From a checkpoint of a small transformer trained on Wikipedia.
Training: a variant of Muon for these matrices, 435M tokens, 6643 steps.
Each number is 200 + 20 x the weight over its row's rms, rounded and kept within 0 to 999. Layers, rows and columns count from 0. The size before them is the row's rms in percent of the matrix's.

# layer 8 MLP gate, 960x192, rms 0.118, rows 667-676, columns 0-47
099,215,234,194,180,217,191,208,200,229,180,213,202,227,178,178,209,206,224,193,215,204,180,211,196,218,229,219,217,212,205,186,212,207,224,184,208,199,232,172,171,220,218,186,161,202,192,197,189
093,196,198,240,205,198,236,192,167,185,230,190,163,217,196,221,209,207,201,216,210,199,215,206,237,182,192,229,207,221,193,177,215,219,178,185,202,212,175,193,213,217,205,228,193,217,192,210,174
090,205,193,208,187,208,232,194,214,175,196,181,144,211,229,164,176,160,175,174,196,211,207,183,165,194,185,221,177,215,203,209,204,185,219,201,210,193,204,222,208,227,187,177,228,188,200,198,187
104,167,182,182,222,189,194,189,236,218,215,188,196,224,206,192,188,182,174,185,193,192,225,203,234,214,194,216,206,216,176,175,209,241,202,162,206,206,231,188,186,228,181,195,168,217,206,216,206
106,216,191,222,218,205,187,196,214,227,227,189,223,186,220,202,197,191,218,184,195,209,183,221,187,175,214,227,187,173,164,191,171,237,200,187,246,196,227,165,224,187,207,193,208,233,200,204,175
095,202,215,166,191,189,197,176,211,218,209,229,205,211,181,194,200,198,208,184,197,198,229,195,216,148,179,172,210,192,211,203,194,191,229,196,190,215,214,194,217,185,218,226,194,202,203,199,194
085,236,216,196,171,198,225,167,198,219,169,198,194,203,194,232,231,180,202,192,157,169,197,197,198,181,207,182,205,232,210,207,202,218,245,165,202,209,176,231,235,179,219,200,190,193,174,189,211
104,192,181,206,204,200,198,214,220,190,202,165,159,211,243,171,202,189,215,197,180,217,201,168,172,179,150,231,209,204,198,209,173,172,184,175,217,194,222,192,202,180,214,205,197,187,227,241,213
101,183,188,195,204,194,166,187,187,219,206,226,172,216,177,201,194,206,196,198,160,223,201,200,193,207,166,198,189,200,195,234,222,185,207,273,196,220,177,205,226,219,220,196,168,182,226,211,202
099,220,186,205,214,206,199,190,201,192,209,212,230,230,172,168,234,204,211,205,167,206,200,176,177,205,189,208,238,248,150,232,178,201,197,184,211,185,176,177,232,193,200,153,203,202,210,189,220
# layer 8 MLP up, 960x192, rms 0.123, rows 667-676, columns 0-47
104,190,180,192,216,220,184,162,200,227,200,201,219,170,189,224,221,179,144,191,177,201,189,243,214,197,175,178,233,199,225,202,211,250,190,171,160,188,201,205,187,249,160,233,180,192,207,195,193
092,174,210,214,191,204,184,205,190,216,202,181,197,207,185,182,185,209,188,195,209,198,231,206,182,239,198,185,149,180,203,187,176,218,194,182,205,234,215,257,171,220,201,175,182,194,200,187,215
088,187,177,183,233,202,167,206,162,202,190,179,195,214,226,203,199,224,171,170,181,188,198,194,213,196,176,185,185,210,236,170,216,198,220,194,190,196,179,204,181,188,198,215,221,183,174,230,221
107,187,199,188,218,211,182,203,236,213,168,228,213,194,204,216,198,215,182,237,207,187,188,209,202,188,202,208,200,204,171,208,183,216,187,219,152,191,170,192,185,217,212,198,237,206,190,197,173
101,191,201,150,206,203,182,189,160,189,213,206,209,214,177,172,191,229,237,230,231,190,218,206,212,239,196,187,179,163,191,210,214,204,167,211,229,230,222,211,222,202,175,177,197,235,228,201,228
097,182,179,190,220,219,188,198,168,190,210,210,187,165,255,222,185,200,198,211,220,199,224,206,213,198,192,164,181,193,196,210,211,241,201,187,206,199,178,211,171,198,179,216,205,180,181,213,218
087,162,207,183,186,186,185,209,222,216,204,191,166,238,198,216,202,211,183,218,200,189,155,164,231,182,217,217,183,198,210,213,224,168,218,225,237,250,182,182,226,198,228,162,179,211,227,243,201
106,195,188,181,189,200,218,179,206,201,214,211,205,199,204,194,223,221,189,213,222,210,178,207,209,167,182,146,183,187,208,209,191,183,210,196,207,203,170,200,141,189,166,200,211,208,192,201,233
106,224,196,231,227,223,225,200,159,176,214,239,209,198,188,205,220,187,208,174,238,186,223,190,171,231,177,205,227,224,177,192,207,202,202,171,196,195,217,170,199,223,196,215,215,215,193,159,185
096,171,182,175,169,205,218,227,193,216,224,211,204,197,204,207,187,203,206,200,225,210,162,196,177,171,204,199,195,194,225,197,203,219,188,208,224,187,207,172,173,209,216,188,189,214,215,198,179
# layer 8 MLP down (transposed), 960x192, rms 0.0498, rows 667-675, columns 0-47
100,194,179,200,205,183,240,218,214,174,225,213,179,218,209,217,212,199,202,169,259,201,204,197,191,214,165,199,184,210,208,177,201,186,191,193,192,205,178,218,182,214,229,173,235,211,157,226,218
091,208,201,166,184,216,193,160,202,224,223,221,225,187,198,191,164,200,196,210,213,234,183,223,222,188,228,215,252,265,186,203,181,191,215,209,201,180,203,189,224,193,224,193,207,161,206,202,200
092,215,229,213,160,189,202,187,228,196,172,198,160,174,204,195,219,184,187,187,176,185,176,193,178,253,198,216,229,206,180,202,205,181,184,191,227,178,186,200,202,203,211,187,244,167,223,241,203
106,218,197,182,180,220,203,217,201,220,191,187,225,183,171,165,190,175,173,180,228,195,199,204,214,203,224,215,229,220,185,219,178,221,195,209,200,193,185,224,270,180,186,188,201,234,202,183,219
102,234,213,207,201,191,169,211,198,176,214,229,179,204,179,185,171,204,202,192,216,245,182,189,189,217,218,196,201,194,208,173,184,189,221,190,169,215,206,211,226,200,228,154,213,184,196,198,219
095,232,217,190,194,209,238,208,222,195,169,239,216,189,190,256,197,187,212,212,202,184,168,201,214,196,191,197,234,169,184,171,216,188,222,191,152,200,200,217,225,190,169,222,199,199,173,198,202
089,221,212,171,225,217,213,211,198,185,202,175,228,211,205,236,199,214,225,213,218,220,206,229,178,187,209,213,191,215,183,183,194,192,198,209,185,188,183,173,168,210,206,185,204,151,159,161,205
108,226,187,187,167,178,204,151,194,186,189,237,217,171,215,229,206,199,169,201,178,207,191,199,187,190,200,203,242,189,213,222,237,210,232,194,193,211,201,171,231,218,218,198,192,206,224,195,196
104,192,223,200,192,213,195,165,193,187,179,182,181,221,197,204,154,214,202,224,176,195,198,168,171,227,201,184,178,171,185,183,210,237,177,218,201,200,155,231,226,206,214,193,220,185,197,173,235